Each number is 500 + 40 x the weight over its row's rms, rounded and kept within 0 to 999. Layers, rows and columns count from 0. Numbers have three digits each. The size before them is the row's rms in percent of the matrix's.

# layer 9 MLP up, 512x128, rms 0.111, rows 411-511, columns 0-31
101:522463560435465478387526431508467497480522506509480498451508419479522495589508454542444498476472
097:511482481528529508495525463459545478601470540459521557489541482533566570452548500547527469469416
091:513518475475423568508545469532468575419483463498391531564540510475439479554547518470499487409519
102:486486449493452501495547542422486437458473589410545474490445503491443459433499469451504431463570
097:454470498524461523453431549446550461568506551563398522461483514500484510573444550484468528490507
097:512534463475507462491522503528449435479572436493531472560493529574442458481495482577478546526550
094:435523497630559453496475553515507485483562507493476506503496443555528484519488544471545489487541
091:563534475582501541549435558541458549428534496530542512512552544438472493442505542585449473535506
095:476450466531501498532508497477459506499509539492487494440481424589523459466585504477506494463384
099:462548537459537467543494436471448539515524457464582490480500531466525480540468497509446456441529
102:568540479452480465499505517520441449425535483481485512542507418494564502477478561525484447437511
109:500508453548436512448479508542519492459476472470561520465530470504500477470446525533488546512479
100:476465461506493528458494510546497522484558497498474492521489506554506538507482508519574479538512
102:581499482558496564497497409539510461486423439482474517562498446529443513515426464459540465559451
102:500484531564441493519459522508504536535582553534533475441444507551485488514490501436493470505469
093:547552453515485497502482434524480587580466517487467468570590485493573525512476498472424524471508
107:548530506542500496514522439529512547499559441546556479582499494508502453464502474564479518531470
110:515411471490494493506526430426450551486524561496509483489487507483479491467545493501577569471543
105:546518473526520470477519539493504538519551577443409554488500449495409490516505484516546509495418
113:473540471480510545511514514463417464529545449482534504522514469556565561607512534527474476501553
097:446513471508485541420468485538456476519469493531517445552459475494513531512492518466453473404513
100:496498515526512597452481436471435528487508454594515483488504405468473447522573437498529551466475
090:513499529531448482533510494572524487513404547500486532492553595457494563552488464534491519501539
096:562490491493472556526527533555540441522432522471508531464559526487486474494493526521466521573495
105:534482483535566587459545495535506548471518571509429432489422468568487512475551503510502444470542
100:503511463475523558467544483580450496478516423519523504486563560485516481516455454437549539508424
099:518547573505451499555528511522532503491382525529548555470456431487527506526433547443515516496516
102:481462496558503532467533489518483430479453496592517510440484561484514521530436458473481551429541
101:480542516533514478505453552483518506474511500584485473544436540473410512483560469497541561537485
106:447522446566484463435504501516518499514503498463484533467485436517485472549520416535497496525498
103:493528473518456506471540515510496507489528469462550480463519426482530474388545414548468526553513
108:521530500438453508432479549417596523531463463452540566468620497526491469471572475535559433468485
101:531517466514454503496500483546485570462499486433411523450437567428466489524546462452556567498541
105:568477452530499532526538445535500522507483492521484477554530508544518517542488430537493565459511
097:558419466466418489540551449544521515512558507471480501496521515573556515471532510590462464399470
105:463454482502459513512494564516392461411476439448444486434507499490514527552516486530482501517477
089:509542436440450491500484455526422525416430472463555529459511533527485482515458488468470523502489
100:506518540512471483535445533530494582528457552564437485440465493511483563477553489484413481475525
112:441521556510469502505476478467495573559484442502495532468610486505544455516511514430510494522466
111:622505476501427504498560512519508559481546470543519526491558532429422491519488484549514486513504
105:516511475452515524534512564486525419470525473425556550477527574512504527467529515507416575485499
101:477481494455555516524524453528457510465501471503471504482472475467482424511452508504548446499530
102:547397542466509559460461552501564519468493538494594499502416481450461481509475589497506566496472
107:589513463521496498525537501601541463540540511467517487534465475579486469437531524501517492507491
110:482434454519542492529509478545432457591499517443442516511495490451465449539392539482484517543491
106:491501433501528519537460440503500525558476456488508498473471523579466533507459547456471541532531
107:520424508532502391464508506544522502479529465439501456550541514457522528438489466449539572485466
104:548544528514423496454524550487532515515601462452482505440507558485524552526468515560503523509472
085:487481527522544464474456472486488485526505567483490476448416492574375529481448500554474530407492
089:409508492413558547537447488408500589476552499474491479505538535547495484494520483461459505468538
099:528468525552565470555569496535525441499511563454495460508500540544507463464483508527557513413570
106:491456534546546598517563566473536551543518522470443488560507438523458522593528500585534488538424
102:572480504485464483626549520605473509522466519426548519495528491476447519431441557577530524484512
092:516514472545498501465440549467493466515553560488457458490412485523533467537460444484515514472477
093:508566544425459493541563485500557438525557464538457516526494511490441492524466458527488453535487
095:600507416529476549538556500506517491540516406524506486518567505506541463487488421520553552471522
094:462479531438544442540408469484532503509472522472470500557482511525498534470473556433546462450492
105:520501447457485570499512548475496527536463489500393479477456446538614516482501442516524491512470
102:515516495507486496504507486496529456504584508508495474502448487496482509443581462560470477531561
090:512464477475533513525519565397445558457501526504494519442456512521500425525521513574561461501479
112:500538450451455516452426471514529509479450521548504545529581503452497464488471517507449530498553
092:460533463485455452575564503465508503436502504553413549517529470499579429417534497547492523492444
109:497500475461520472534531513523495546410457495554485499519581458493539503541520500474483521477544
103:480480477555457531493493495502495513444470545466490495486447513476505460535519460536466494488498
102:496575558416549535528515480473464468502503448522539498537505488459477531441507531467575521530483
099:506537492499479497518546600513508527503455525588559502422483563465474442502457532485489508514535
097:514375556481529541458511521482513541494541457519490470456498513485569462529536498548485502528496
105:505487507517500530613521472432541520536504461496506585537580528459460485583472467483514549523549
109:510501472459494457494495474488515520478594545534524475453488542544500529480491537543489583547430
097:455588467440548546538491499531576526469516467450525543496505566474466489516445482470483498546527
100:491542523480430533471549526477525477549482504587553494449452487517499518505541513497540569464582
095:437462521577556463561479545415479536509536524549535445543504517527523515461489503495510421513490
102:417549495479472429548469467482499475470458532489514488440474436451504539414517569532530454492573
097:476516423493439517522531543466423488508490506476481450471528545573443443503441516453491521445482
095:537472516467437512527448572517477518542503496462463511532454559510482483421526540575468525495533
098:505459470540557523469566547592472507496550489507466501440516462492490514475583492507562452570434
095:519497484498498431470514516428498484486511474478460548492501496505454492537561543492460475470492
092:488492444497463573481532571469521545520532496543474456501529579519494534532509457489511515478530
110:525451463526417472530503486478501505481530598548497500534491506525505530528545438554478454518477
100:492555489461483580440502521491465483456523509516543511552486544458481485465545479427474563517508
099:542560585452524482465524467450505520558486443447537497408522494458445530461516408461497463531480
103:514503506464469523529565507518468511465512557516619525488536525518499447474509450598523538529464
097:461590573501567504457469550555512491547493548498522477516479494428557482540491557423533559533518
110:531460486471514466450522500459552464417541603522512551481549521481491488550464571490539542550457
091:431462501498395470447524505527588450511507474490464525532508534586489509615480472550558487509491
096:491535439524412430435467536525516499505499477431451459460495492518466462576452529510520441500504
082:479593491502541518570464529418496512533565423455490555506506596503466530453523486556448503518497
096:424554432495447429503540502510436449512545484441544518518570440523456537527462544559526498509468
099:510558601466511460483527501431538522435567546432517497436487511499458581447464538423452586488434
089:432510473522548467492469453466535456505484562561541575502484487560465444514549512501480456508502
095:506535480469424481469551512490472501507439489453492471468522483416498501563519453500531438561436
116:553484562508480484518474489462470438451495487529549505555477508604479466558524493466492542536507
110:566509476444477457537523483489444533553494490491484450550611486490526522527525495517500458558472
107:520448541495446472467535531404497486479458460471467463489508531477522478452503466556501430548525
109:502473438514439502561527483513515593551478481513494520464475470510506497464505504551514533541505
093:540569476430522455550436549496410492521570489583470515556536485438524478526436506516509504489474
086:517467482409507553532470561598482561506524466402531501467499518534540495497496431555493476508559
094:526479529506513474529524509430442411536458473556480468547486541509510590562457535460445488455448
103:516565497532458517479544470525488478531511465482533502419478418473561514519485528525470525495514
094:490494527512439496458437504524470505435500556524448565421512480471552491485512518557526576475528
106:540567537489447451502499526479497550550555420491507443555520477527442523538428518554474551491593